Each number is 128 + 24 x the weight over the matrix's rms, rounded and kept within 0 to 255. Layers, rows and columns count from 0.

# layer 8 MLP down, 128x512, rms 0.156, rows 0-104, columns 128-191
[[108  86  92 154 167 153 168 160 149 111 128 119 132 126  99 130 109 126 136 106 102 124 132 164 143 185 130 143 110 110 105 153 104  89 110 124 144 179 115 137 161 130 159 121 106 135 139 122 141 116 125  89 107 127 141 149 156 113 103 155 153 152 132 136]
 [179 159 146 153 136 114 133 127 142 114  95 170 110  98 131 167 105 112 116 147 103 147 133  99 103 126 132 121  97  91 142  70  87 118 119 127 127 146  94 106 147 117 115 122 137 161 104 133 101 134 120 163 159 153 121 100 155 133 163 176 135 157  92 137]
 [162 130  91 188  85 149 146 126 131 154 134 123 155 118 120 102 136 151 131 139 129 115 124 134 158 150 149 125 136 131 134 182 149 130 131 135 125 116 140 168  95 124 126 129 152  90 121 158 146 164 120 138 134 124 143 138 141 148 130 106 122 129 117 181]
 [114 131 132  94 124  86 100 107 101 125 112  77 149  95 127 117  96 131 104 158 150 133 133 118 104 177 144 161 117  75 102  91 108 127 148 148 141 153 111 161  89 183 109 147 141 126 116 111 167 134 168  96 115 113 102 129 162  87 114 136 107 129  98 162]
 [164 143 123 130 101 123 161 184 123  68 148 141 144 151 122 128 163 148 164 129 139 119 183 133  79 142  61 135 119 161 119 113 138  50 104  89 119 134  92 105 128 171 101  99  94 140 140 149  73 159 149 151 121 136 120 127 126 173 100 111 113 169 108 113]
 [121 136 117 140 139 142 165 151 135 181 143 144  64 114 119 159 102 159 145 121 149 106 165 144 132 143 134 126  92 149 122 131 143 162  75  97 119 122 145  99  96 132 126 112 129 133 107 123 109 120 146 114 161 139 102 121 122 118 151 110 179  95 129 115]
 [112  91 118 146 113 144  95 143 109 137 138 102 110 105 139 116 134 152 139 115 108 134 151  98 120 166 106 126 155 135 150 107 158 152  97 100 118 105  62 152 134 107  65 102 125 115 100 135 130 152 106 109 122 135  98 128 162 139 119 133 126 112 117 109]
 [142 128  87 142 160  97 119 124 166 157  82 138 132 136 124 125 143 133 140 131 179 139 123 125 139 147 101 149  98 130 117 142 135 141 104 109 149 102 103  74 132 120 147 120 109 151 156 155  91 147 116 155 131 159 173 122 131 123 144 121 138 146 126  94]
 [126 144 110 122 126 166 108  84 117  96 184 123 140 144 162  57 133 110 123 149 152  95 114 138 113 137 124 196 160 131 136 153 145 139 125 153 172 118 114 140 125 147 126 154 116 166 161 163  90 112 145 118 169 124  99 118 142 132 122 126 150 113  96 132]
 [143 145 161 118 168 139  92 134 116 132 141 113 141 163 102 124 146 135 141 131  88 151 152 104 138 128 150 117 122 136 119 102 122  83 149 116  72 155 155 114 106 122 138 138 127 118 109 125  99 129 123  94 121  67 109 137 161 159 131 118 156 127 128 126]
 [151 125 145 110 113 124 111 133 144 103 114 112 114 122 135 123 114 162 119 144 150 115 125 113 142 129 157 121 122 117 132 128 109 135 114 155 122 119 129 139 107 131 131 125 184 111 120 139 120 150 131 141 160 155 114 130 159 134 132  94 144 139 147 131]
 [141 148 156 151 113  96 118 112 134 118 101 136 102 130 126 162 149 113 130 129 154 112 142  99 132 118 122 162 164 167 135 152 138 122 122 140 148 109 124 142 114 114  92 135 125 110  89  89 144 156 169 122 112 111 104 114 129 120 158 139 123 120 165 115]
 [126 143 183 105 154 134 112 130 118 115 128 176 147 139 104  74 106 143  72 109  75 157 108 123 146 134 166 160 137 144 135 123 120 123 106 148 123 130 117  95 129 100 171  96 143 127 109 155 109 107 124 112 115  85 128 149 112 141 119 152 103 123 106 124]
 [105 142  98  94 145 134 147 115 140 167 148 102 124 116 160 139 117 108 135 148 151 123 142 111 124 125 150 101 118 131 138 107 149 182  92 120 133 107 130 148 135 102 130 135 115 134 123 148 119 110 165 165 155 179 146 182 121 144 117 152 153 129  93  98]
 [126 162 140  98 126 115 154 123 130 151 113 141 122  60 124 122 160 155 150 109 134  89 142 142 126 148 120 117 133 112 201 144 164 130 144 135 144  99 137 126  93 122 125 146 141 130 122 157 153 131 150 103 129 145  86 168 126  61 118 110 146  96 110 123]
 [126 169 162 166  62 149 109 116 154  88 125 103 132 124 105 149 109 125 144  92 162 177  89 123 110 111 114 145 133 123 131 160 171 147 177 121 108 137 144 139 125 119 130 132 116 150 164 112 161 186 155 146 166 135 144 153 162 134 113 128 152 126 156 138]
 [133 152 109 151 107 153 128 119 150 169 126 117 121 141 106 103 133 152 121 156 116 113 110 121 155 133 152 134 111 100 124  83 135 142 162 152 117 155  84 142 124 129 130 128 118 124 138 129 142 143 116 138 113 132 114 117 139 119 119 107 112 139 127 179]
 [105 123 102 126 181  97 140 154 111 129 118 179 129  50 121 128 121 161 133 104 115 145 114  95 149 111 144 134 149 106 181 128 139 145 151 132  97 165  88 148 132 130 144 110  73  86 140 153 124 127 125  80  93 138  79 135 100 114 161 106 107 152 122 162]
 [159 120 102 108 139 122 165 108 127 188 162 151 113  75 141 144  94 117 111 142 111 129 132 116 135 136 154 133 181 161 128 151 109 133 159 146 116 169 147 186 108 130 142 148 113 121 107 115 117 142 129 166 113 140 158 119 124 137 176 122 109 158 107 134]
 [ 96 105 102 162 130 127  98 167  88 113 160 144 161 110 126 132 138 168 155  82 140 137 129 153  98 134 125 138 131 126  63 146 109  92 114 155 100 110 114  94 142 108 110  99 106 134 124 114  78 106 134 112 141 142 128 115 112  70 160 132 156 138 118 100]
 [129 108 113 176 137 108 100 163 178 141 131  86 187  80 108  77 156 141 114 143 173 153  88 118 136 135 160 139 134 109 125 105 114 143 135 119 168 123 148 134 139 125 149 103 143 119  96 163 151 108  86 152 138 158  84 122 133 109 129 179 171 141  89 132]
 [122 123 146 120 130 136  91  93 125 178 152 106 126 145  89 102 124 143  99 125 144 138  95 110 134 174  94 169 105 132 168 146 107 156 137 131  85 152 132 128 144 116 166 123 110 119 120 189 134 107 109 147  97 144 119 144 113 127 113 128 131 121 114 102]
 [122 109 140 142 116 125 131 121 113 138 183 150 140 133 126  98 157 119 119 123 145 139  99 115 133 126 131 125 101 125  99 110 124 113  95  86 109 120 110 164 118 139 106 134 111 124 127 147 141 137 125 124 134 103 140 134 133 148  96 165 128 117 118 152]
 [ 97 111 136 105 145  99 120  95 135 132 113 167 121 127 139 133 141 142  93 143 105 127 142 141 126  90 106 144 123 135 110 122 117 135 171 122 153 106 122 115 144 108 168 163 140  83 137 109 151 116 126 138 125 136 176 148 116 132 142 110 145 144 195 132]
 [114 126 162 120 112 112  99 166  90 144 124 146 149 128 114  95 111 128 127 143  85 113 128 128 116 162 133  90 155 118 117 136 113 112 132 146 132 132 114 151 130 123 101 119  95 157 150 142 134 114 146 145 110 125  99 142  93 147 160  72 119  92 107 130]
 [118 139  95 172 132  79 138 134 100 155  96  96 136 115  94 146 155 112 146 115 115 127 120 143  82  95 121  85  94 151 124 118 104  97 117 156 101 145 143  87 118 165 128 121 118  94 158 116 163 128 147 138 137 151 129 106 130 123 134 124 180 128  95 127]
 [118 132 129 154 161  96 106 164 120 121 139 133  99 162 124 100 113 156 151 175  94 160 139 135 167 121 144 120 131 148 118 160 141 165 144 144 134 148  76 120 113 106 119  98 104  77 129 120 160  97 121  92 113 135 110 153 166 110 103 140 120 132 138 117]
 [116 122 127 131 110  98  80 110 131 117 162  90 106 143  71 162 108 110  99 137 132 107 138 139 116 127  90 136 112 102  83 154 215 170 117 144 121 139 114 150 135 142 170 145 137 102 131 118 134 149 101  95 130 143 133 103 141 111 153 144 120 118  71 119]
 [119 117 112 141  75 123 106 145 127 141 133  97 123  97  78 112 116 185 143 122 106 145 126 158 175 126 119 126  93 139 126 117 163 102 177  87 101 181 134 154 126 186 121 132 133 116 104 153 116 152 113 109  97 134 148 127 108 101 108 124 151  75 119 135]
 [142 120 117 111  97 127  85 152 135 144 129 149 123 130 119 161 113 121 154  95 131  95  83 140 121 154 160 128 135 116 125 112 125 142 156 121 139 110 117 163 141 138 118 115 109  94 110 157 157 144  76 145 142 135 101 139 164 150 145 124 123 173 109 164]
 [132 112 100  99 115 116 130 130 129 157 161 134 147 157 111 153  96  72  97 101 126  98 159 156 151 167 196 158 154 111  87 123 114  89 101 107 149 162 146 142 158 129 129 106 125 120 116 137  97 153  83 120 120 129 138 153 142 125 136 156 131 107  87 120]
 [138 149 150 102 144 157 156 182 121 132 115 128 104 122  92 135 136 112 118 131 126 163 126 122  99 141 130 121 128 131  91 119 142 128 143 145  84 128 173 118  95 137 130 106 109 135 103 117 152  78 126 138 146 138 119 168 114  98 134 109 115 139 101 153]
 [133 109 118 124  94 164 120 102 111 136 146  86 124 139 137 146  97 148  89 147 127  94 112 122 126 147 114 146 107 176 150 150 156 151 104 103 146 105 113 112 139 169  97 128 134 135 183 110 150 159 170 116 145 143 168 131 115 128 145 108 126 114 165 121]
 [144 118  85 156  88  83 152 147 145  97 144  78 155 141 114 108 115 145 143 110  98 111 125 117  95 112  93 118  97 123 158  93 129 105  96 115 130 153 120 116 148 105 102 111 135 166 139 194 123  85 107 138 141 135 162 109 161 145 132  98 147 126 139 141]
 [131 143 128 102 138  97 118 150 137 155 156 138  87  96 119 132 137 124 119 125 125 117 131  88 123 117 104 160 127 138 127 119 112 132 128 160 117 127  98 116  89 142 131  91 136  96 103 146 114  95 189 129 128 130 132 129 105 143  86 128 147 100 110 144]
 [133  88 148 110 124 147 140 110 174 135 131 144 102 134 136 147 111 117 126 134  93 153 146 143 114 106 103 129 130 112 162 127 109 147 142 142 115 101 144 131 128 119  82 138 144 125 118  78 122 136 106 126  99 117 113 145 104 102 100 116 159  92 122 133]
 [109 130 111 139 170 129 102 120 137 115 136 156 164  98 126 142 193 125 117 145  99 160 141 140 131 106 127 117 110 125 119 111 100  89 112 163 149  73 125 135 106  97 119 113 102 147 158 152 133  91 126 159 122 108  99 103 143 142 102 110 162  83 115 133]
 [130  95 150 168 128  85 107 147 122 124 104 150 121 123 114 113 120 158 115  93 113 135 156 122  95 123  88 102 147  92 135 161 107 124 159 119 139 122  96 123 136 105 131 146 123 111 131 127 118 118 117 114 116 121 185 130 158 146 171 135 133 142 156 124]
 [137 163 165  81 129 144 126 109 120 157 105 128 172 103 124  83 116 108 127 133 148 101 102 136 112 136 153 120 109 194 111 167  83 110 140 122 129 158 121 120 124 110 148 136 118 123 146 120 119 141 132 168 200  90 152 119  97 115 127 149 118 109 152 100]
 [122  99 129 116 121 114 149 163  89 121 146 122  96 152  65 128 113 150  99 105 121 131 132  95 164 137 139 134  71 165 116  98 143 160 144  97 142 138 102 119 115 110 104 114 128 168 144 120 178 153 153 152 107 100 100 129 162 173 135 130 103 129 149 133]
 [103 155 147 150 135 102 113 133 106  94  85 106 112 127  88 102 160 110  79 169 136 149 134 142 111 143 151 123 150 141 105 129 158 134 110  88 132  65 138  73  84 139 117 136 142 151 191 128 152 107 135 148 131 104 126 174 141 168 138 133 115 119 118  81]
 [128  96  99 126 131 150 113 135 120 106 126 134 117  83  74 116  80 137 134 133 118 160 141 180 101 137 150 121 134 112 117  98 143 122 149  84 124 149 136 105 140 127 147 147 105 101 154 154 121 141 115 126 126 148 115 108 100 139  96 135 143 130 149 140]
 [141 105 145 117 167 125 148 103 120 100 148 115 132 178 131 137 110 138 153 127 106 127 128 136 154 158 152 141  92 143 139 158 126 109 143 115 113 110 129 176 139 129 143  82 153 135 136 187 133 169 136 136 147 148 124 125 166 138 118 111 120 139  74 134]
 [157 119 109 112  90 136  76 162 119 162 111 122 119 144 137 136 105 160 118 142 134 111 152 131 137 147 127 167 126 162 106 164  97 125 119 141 100 130  66 108 153 152 159 130 130 100 133 149 125  74 121 126 118 138 131 122 130 132 135 145 120 126 144 139]
 [146 108 119 113 115 158 157 135 124 152 126 113 115 145 117 109 102 121 116 154 159 153 109 141 118 104 122 138 155  80 158 117 157 121 124 186 148 132 101 148 111 103 135 143  99 103 136 132  90  92 141 148 145 122 120 103 148 149 113 146 128 131 123 113]
 [140 109  72  62 139 116 115 130  81 122  96 143 145 160 129 165 152  89 119 125 126 126 133 101 109 150 178 126 125 156 148 106 161 136 180 148 141  64  91 139 161 100 197 125 142  97 100 130 123 102 134 102 135 136 151 167 162 101 137 113 114 137 126 114]
 [159 106 144 145 161 122 126 112 128 136 151 170 135 104 157 132 116 128 135 120 100 131 138 146 138 144 132 142 128  92 132 135 104 130 101 130 134 170 160 149 156 132 149 114 162 124 131 165 136 124 146 111 150 108 126  70 122 102 106 157 139 107 134 128]
 [ 52 170 174 173  75 142 115 173 235 147  75 166 100  89  74  59 200 110 141 217 193 216  98 106  72 111 124  36 105 180 119 100 144  91 145 146  81 140 129 181 144 145 149 201  87 117 191 155 143  94 152 150 250 131 111 166 181 124  93 152  54 126 212  94]
 [119 119 128 112 128 119  78  77 107 117 127 116 134 143 103 103 156 117 140 132 144 123 138 119  59  72  97 139  95 133  61  85 130 135 119 124  69  94 109 109 116 103 100 134  75 126 134 134 121 146 133 133 141 157 156 115 115 173  78 111 142 110 117 160]
 [120 135 115 160 125 128 110 105  81 139 114 150 176 127 144 151  99 120 153 128 144 119 124 133 147 122 148 120 141 145 147 133 110 143 106 120 133  81 146  93 127 116 146 124 136 140 118 146 122 182 132 147 132 130 115 136 106 121 146 120 154 125 139 108]
 [ 97 118 156  96  96 115 161 163 132 117 118 122 158  71 118 144 123 147 133 102 150 145 153  74  72 162  81 122 134  91 113 134 142 100 123  98 101 103 131 110 149  95 102  83 129 108 141 109 121 160 190 163 133  78  99 149 145 107 150 171 125 111 134 148]
 [100 147 112 111 177 106 149 161  88 134 128 105 135 108 121 137 130 126  91 129 129 157 152 155 128 143  98 137 145 151 121 124 117 134 127 156 124 132 158 134 147 143 119 108 168 111 164  89 132 145 156  92 140 129  83 143 141 112 142 139 152 123 109 107]
 [113 130 152 135 123  88 131 104 129 142 128  99 171 143  94 109 146 112 140 140 107 152 162 180 114 129 140  79 156 142  94 148 113 122 138 127 141 145 138 130 123 104 129  98 128 127 137  70 114 149 155  80 112 128 146 134 153 121  88 125 116 115 118 131]
 [153 144 105 104 113 114 110 162 161 143 146 133 133 130 151 148 139  95 129 147 124 153 151 155 134 116 135 119 179 163 132 130 116 128 109 180 164 112  83  84 130 108 161  97 109 130 134 150 103  85 108  62 145 121 107 152 142 118 140 151 148 124 127 139]
 [ 59  98 118 154  79 124 156 120 145 119 102 116 188 151 120 114 142 145 179 114 121 156 136 138 114  94  95 103  83 106  73  88 177 136 147 139 127 184  85 144  70 135 156 188 124 125 128  90 122 194 134 130 148 138 167 128 147 133 147 123 122 138 119 129]
 [118 138 154 164 144 101 137 123  99 143 141 142 147 109  67 127 133 141 136 113 171 124  93 143 141 131 127 102 111 135 117 133 135 109 169 116 125 133 144 112  94 101 149 113  83  99 119 136  73 112 132 148 140  86 158 156 106 108 110 160 119 116 120 140]
 [125  98 128 125 147 116 118 108 116 146 137 127  96 149 106 140  78 185 167 154  89 134 116 151 117 134 144 145 129 125 120 149 141 159 119 118 116 157 135  98 150  86 119 125 128 126 126 156 115 124 113 106 120  87 130 153 131 136  83 144 152 150 133 134]
 [120 155 174 125 138 154 110 151 134 117 123 126 145 138 108 116 132 118 116  98 102 147 101 140 107 114 150 131 134 102 149 143 127 133 163 143  86 121 124  98 151 190 181 176 187 152 172 118 103 146 146  99 110 135 156  99 105 127  81 131 134 117 119 134]
 [149 123  63 143 140 121 149  96  94  56 185 106 171 114 132 134  87 154 155 131 146 124 144 163 114 173 132 124 113 112 142 167 114 127 126  97 155 135 117 133 141 133 119 161 172 123 128 135 106 121 134  97 132 174  53  98 145 121 135 151 139 142  94 118]
 [127 182 125 128 127  88 137 146 115 158 149 111 155 164 115 125 174  63 138 168 118 102 146 112  98 157 118 145 184 146  94 111 105 142 121 144 166  85 156 165 148  71 137 111 128 127 159 103 122 135 123  97 119 156 134 155 127 138 154 180 153 121 114 114]
 [153 171  98 134  96 116 110 164 130 146 115 138  92 106 176 101  93 115 115 154  95 154 144 148 125 118 159  85 154  95 108 115 131  99 154 142 127 107 137 154 118 103 124  92 148 156 166 104 139 137 168 112 120 129 102  83 139  93 166 142 125 123 132 123]
 [127 130 114 117 105 111 134 101 156 115  98 110 131 136 130 149 152 128 118  92 131 115 128  99  94  88 126 110 119 151 131 127 150 152 129 100 144 165 163 162 117 112 106 109 149  99 143 157 141 142 146 130 128 120 127 117 132 137 121  96 127 156 119 143]
 [128 159 132 117 108 142 164 134 159 160 110 105 164 106 133 192 124 125 176 125 140 139 145 136 111 133  99 155 126  86  97 120 175 124 124 165 149 129 127 126 122 106 108 122 129 137 167 124 128 121  98 105 125 100 129  57 145 155 150 123 123 105 133 104]
 [109 142 107  97 151 144 151 109 107 122 100 107 144 159 120 159  96 140 158 138 116 122 167 107 122 125 152 131 119 172 100  97 102  94 151 134  93 153 115 119 121 155 126  99 134 154 132 122 116 101 139  85 110 154 114 137 133 142 188 104 158 149 153 102]
 [132 144 134 102 129 139 129 131 122 136 149 138 111 100 139 139 150 132 134  82 114 131 110  82 122 155 152 121 119 111 145 130 132 130 156  94 145 138 130 115 141 178 131 130 155  59 118 139 129 136 125  98 139 103  92 120 173 149 119 118 148 140 129 143]
 [ 98 176 161 134 116 146 161  84 133 154  96 111 135  74 134 146 124 117 132 114 149 141 131 143 132 138 159 167 153 126 123 145 152 158 132 151 118 101 120 101 135 101 115 141 146 101 120  76 124 121 148 150  99 132 129 157 133 127 133 118  73 160 165 133]
 [182 143 176 100 115 142 131 116 146  98 123 159 111 102 155 125 126 137 165 111 125 112 159 172 152 157 152 146 133 123  85 120 143 125 110 117 155 121 146 122 141 104 165 149  87 119 191 146 137 124 103 182 171 165  79  87 122 156 136  95 138 131 114 106]
 [137  85 118 102 138 167 106  89 146 128 194 121 151 136 183 151 111 132 104  77 167 118 156 104 122 137 131 110  98 143 146 128 122 168 117 166 137 105 147 107 140 117 166 120 152 140  97 110 129 120 131 103  90 153 131 149 119 120 113  99 140 165 109 111]
 [172 147 104 140 141 105 157 123  78 173 104  97 194 149 161 114 103 161 114 102 159 129 121 113 129 139 132 112 106 188 148 136 140 112 134 135 170 115 164 113 131 140 159 159 155 157 123 136 107 151 103 145 126  83 111 149 129 145 174 115  96 129 105 135]
 [130 170 132 108 107 155 109  79 105 127 129  84 110 139 112 100  95 107 157 192  93 136 109 117 168 119 164 116 154 149 113 140 135 158 129 130 129 115 123 102 128 120 128  96 152 133 128 121 120 104 165 161 105  98 115 123 141 107  97 107 120 151 124 137]
 [101 131 144 112 172 152 167  81 122 124 121 151 143 147 134 173 115 136 108 122 112 135  94 101 131 144 138 159 143 123 135 138 147 178  93 129 149 117 125 137 105 139 130  98 147 117 127 121  84 139 157 157 134 185 131 133 147 108 143  78 134 170 155 104]
 [148 146 117  85 140  97 122  81  96 101 133 146 134 137  96 110 140 114 149 116 137 107 123  85  46  99 125 119 127 106  89 103 115 142 154 140  99 148 101 141 133 171  51 146 110 137 139 162 103 110 136 124 172 131 162  97  97 154 152 118 115 147 167 112]
 [117  89 108 136 119 122 133 114 152 133 152 104 138 124  92 146 134 170 120 141 106 106  80 147 144 131 123 155 141 128 107 114 158 117 168 157 142 146 163 144 129 143 116 124 159 147  99 135 135 137 130 123 105 131 142 112  95  94 154 144 137 121 129 175]
 [111 142 138 120 143 107 140  97 121 155 131 144 174 144 123 153 143  85  92 102 142  96  99 123 127 160 148 129 147 145 119 161 154 112 171 131  94 122 126 152 126 144 173 126 124 124 162 131 109  98 106  96 170 155 151 137 136 136 142 161  80 131 168 153]
 [149 137 106 133 158 177 125 158 132 117 132 144 155 108 144 149 132 155 139 111 105 110 149 135 128 131 150 140 148  99 137  90 149  85 119 143 138 121  96 122 143 102 158 154 136 111 147 140 129  92 124 143 139 142 143 112 145 116 123 110 131 108 142 137]
 [114 113 167 157 103 144 143 124 121 129 146 116 137 123 157 139 130  89  98 137 180 118 110  63  86 203 108 154 113 112 132  83 133 101 134  78 104 146 149  93 154 148 120 119 108 110  97 119 116 106 130 116  97 130 114 130 178 151 144 163 117 142 104 128]
 [189 144  92 171  98 121  73 117 128 108 157 126 150 158 125 128 125  78 141 139 150 155 107 103 153 115 132 139 138 134  91 153  92 128 134 139 129 119 104 126 147 126  77 106  85 145 104 127 148 117 122 151 138 131 113  98  88 156 138 117 114 109  82 115]
 [125 134 123 142 138  72  98 128 117 101 145  71  88 103 115 148 133  85 117 101  95 126 126 124 149 107  94 121 143 159 135  90 129 139 101 134 153 146 115 118 137 138 105 135 140 152 120 178 137 137 109 108 113 125 137 107  85 135 163 137 123 115  93 129]
 [132 145 163 120 147 147 127  69 119 138 122 118 136  79 117 117 141 130  97  84  80 111 124 123 126 123  97 167  98 121 105 122  84 129 140 104 118 165 107 135 129 119 128 103 114 120 100 147  81 105 140 142 124  85 128 145 129 132  79 129 113 103 110 124]
 [129 133 123 158 105 103 109 144 142  94 147 145 144 104 136 126 177 117 122 143  99 166 160 116 162  96  66 112 118 147 167 135 162  92 120 108 175  77 148 160 152 133 126 133 172 119 142 142 108  72  99 102  86 140 129 150 123 157 121 138 172  92 155 145]
 [157 113  81 127 141 112 115 118 137 134 143  87 125 120 153 136 100 126 163 144 125 152 115 155 165 119 127 122 113 121 134 138 143 139 139 109 120  95 149 185 154 127 119 102 107 140 118 130 152 112 184 101  91 126 145 129 108 121  99 107  77 154 129 179]
 [136 171 123 130 123 103 139 128 122 152 122 154 156 164 130 142 135 108 152 108 123 136 145 139 117 184 132  69 113 123 159 146 146 148 145 119 113 124  97 159 112 146 158 119 108 144 191 135 151 131 137 124 119 149 140 120 133 135 142  98  89 122 161 172]
 [104 110 169 120 142 151 124 115 134 116 144 112 164 113 142 141 104 133 157  92  94 101  89 128 131 154 102 143 156 171 153 143 137 148 161  92 175 151 109  97 135 143 140 145 132  67 122 106 139  85 123 142 134 107  85 139 143 129 124 156 136 121 103  90]
 [112 126  70 115 119 137 105 132 115 146 153 121  97 142  98 108 145 157 144 109 182 164 144 118 117 150 126  99 140 177 107 141 131 147 126 127  99 117 120 141 129 117  84 133 120 139 131 158 125 160 153 141 120 132 133  95 130 106 134 106 131 116  97 125]
 [164 120 125 104 164 137 112 121 183  93 152 158 129 154 107 175 158 148 142 137 131 132 156 147 104  79 103 101 137 107 190 100 154 132 130 148 134 116 138 141 119 157 136 155 175 104 124 146 153 123 101 142 136 148 118  99 131 122 151 155 180 166 110 101]
 [122 163 117 139 152 151 142  81 106 120 135 118 128 141 125 116  86 155 113 111 145  82 157  94 127 137 130 156 161 117 143 138 108 136 131 133 105 138 140 152 133 152 156 146 142 148 133 108  88 177 112 107 115 105 116 172 105 114 156  87  65 138 100 137]
 [145 135  97 193 130 154 129 136 118 116 113 126 156 127 142 155 130 119 142 144 107 134 160 142 109 108 132 136 158 167 114  92 169 130  84 106 104 135 102 134 154 129 131 119  96 141  79 179 163 102 120 118  80 131 139 134 131 108 124 145 155 100 142  99]
 [ 97 153 136 131 140 138  80 107 125  90 158 108 137 176  82 148 110 116 144 141 184 158 132 174 127  96 109 106  85 140 155  84 137 143  98 141 150 128 106  96  96 139 104 144 121 160 112 140 149 136 111 133 149 117  96 102 184 181 108 100 142 148  90 127]
 [165 181  99 146 120 138  80 111 127 147  88 152 188 100 122 121 143 150 159 130  88 149 131 142 172  98 179 107  95 112 108  88 178 131 135 123 143 168 151 116 137 176 143 142 129 106 166 187 158 157 145 115 103  78 130  91 104 134 130 112 133 168 137 168]
 [143 149 138 109 158 144 129 153 157 146 122 110 158 153 149 116 118 113 138 110 116 140 153 165 116 127 139  77 144 149  74 124 118 145 118 176 123 154 172 130 123 120 137 123 167 142 110 135 137 121 102 105 126 138 104 132 112 124 146 137 174 154 125 102]
 [190 187  93  83 126 114 121  95 148 109 137 118 140 176 129 146 118 140 111 124 144 137 127 119 144 102 143 128 123 124 133 139  96 145 148 128 156 140 151 123 132 160 118 134 146 141 103 164 103 126 133 111 144 128 146 136 133 108 115 152 162  87 117 109]
 [133 128 109  77 128 125 133 145 114 121 123 106 166 143 149 173 111  82 143 131 160 171 145 119 130 151 107 101 152  96  88 106  86 115 106 131 160 121 130 123 150 155 148 111 156 168 149 121 111 142  73  89 119 145 113 130 130 111 114 155 139 127 108 121]
 [119 120 141 146 142 117 170 133 120 135  99 133 116 115 113 110 128  96 130 124 140 126 131  87  73 157 109 107 135 140 134 123 114 155 116 123 123 115 121  95 113 127 118  88 151 112 136 146 115 102 131 112 140  96 116 122 146 126 133  99 185 136 120 179]
 [139 159 157 144 113  89 112 143 174 155 125 131 164  96 111 111 153 153  72 163  92 100 117 146 112  85 129 128 148 189 146 143 134  98 149 141 147 147 121 102 127  65 113  95 109 123 147 151 183 121  94 122 139 132 150 165 115 142 135 169 144 135 129 155]
 [130 110  76 126 124 174 158 130 121 176 141 111 106 127  98 129 148 129 143 148 146 150 134 106 130 112 157 139 138 146 175 120 138 109 140 153 138 117 135  56 104 114 127 138 126 136 105 119 128 147 126 162 134 135 138 119 110 132 144 119 111 182 122 146]
 [187 168 136 110  98 115 139 123 129 127 107 120 106 139 110 145 148 111 177 153  86 136 119 127 114 152 136 135 161 152 123 151 178 153 165 112 189 144 117 127 115 160 126  90 129  94 131 175 126 134 130 125 109 114 116 103 116 143 111 127 128 136 190 151]
 [ 91 129 126 130 186 175 108 121 163 143  91 162 138  89 134  99 146 150 165  98 106 134 136 135 164 121 142 147 157 145 114 148 146 127 173 134  96 117 108 103 132 139 104 121  92 122 140 159 115  81  86 139 155  82 155 134  89 135 100 124 110 116 141 109]
 [117  95  91 158 132 139 139 137 109 101 159 122 147 128 135 126 134 138 129 120 120 114 112 127 113 117 130 110 156 102 157 174 138 106  98 114 112  89 122 162 147 141 118 128 102 101 109 130 120 143  60 132 145 131 118 115 128 178 106 143 125  98 134 103]
 [136 133 126 119 124 168 152 110 137 157 105 171 133 110 144 130 153 153 137 114  97 165 171 145 160 121 176 110 131 156 126 168 129 147 110 124  81  99 143 116 157 129 144 143 134 130 101 107 132 118 111 118 155 149 118 127 115 122 158 139 138 123 136 126]
 [131 123 158 138 145 121 133 131 120 147 148 102 178 116 118  72 168 117  88 133 160  99 139 130 109 167 138 124  75 150  96 118 133 107 160 133 122 163 189 125 123 147 128 108 156 108 163 136 138 136 172 144 131 142 116 132 117 146 111 114 105 108 124 110]
 [146  80 167 124 144 150 114 145 142 176 134 113 114  92  87 136 131 131  96 137 116 127 135 126 172  94 143 139 100 103 161  84 130 138 129 178 130 158 177 123 119 121  73 117 113 113 149 112 128 120 121 145 158 148 141 149 112 111 129 142 119 146 149 128]
 [161 132 119 123 128 114  98 154 134 121 155 132 138 152  96 112 116 161 105 148  88 120 100 174 143 127 156 161 131 133 136 122 135 169  97 134 148 120 117 136 122 166 110 129 150 162  87 124 129 156 100  96 139  87 146 110 151 115  95 124 154 110  94 140]
 [129 108 101 125 102  91 101 108 116 119 142 137 135 113 129 126 120 139 136 132 135 111 118 127 123 139 110  87 113 101 138  99 165 117 147 165 121 140 132 184 129 105  83 132 141 144 133 144 163 127 141 141 131 175 188 129 103 141  90 121 145  48 132 131]
 [126  88 134 153 151 129 121 164 150 131  89 141 134 106 170  86 194  95  84 125 115 114 148 127 142 122 116 117 127 152 118 156 164 105 110 136 163 139 102  99 104  98 179 139 116 117 134 119 130  91 106 144 143 138 172 137  88 140 125 131 118 146 144 107]
 [112 132 147 192  72  99 142 130  87 133 111 163 167 135 148 142 191 126 186 127 158 162 131 188 111 123 102  94  82  99 134 146 137 126 100 124 115  97 148 140 132 126 122 149 147 161 134 168 141 138 131 126 162 160  79 131 134 141 130 140 161 131 107 150]]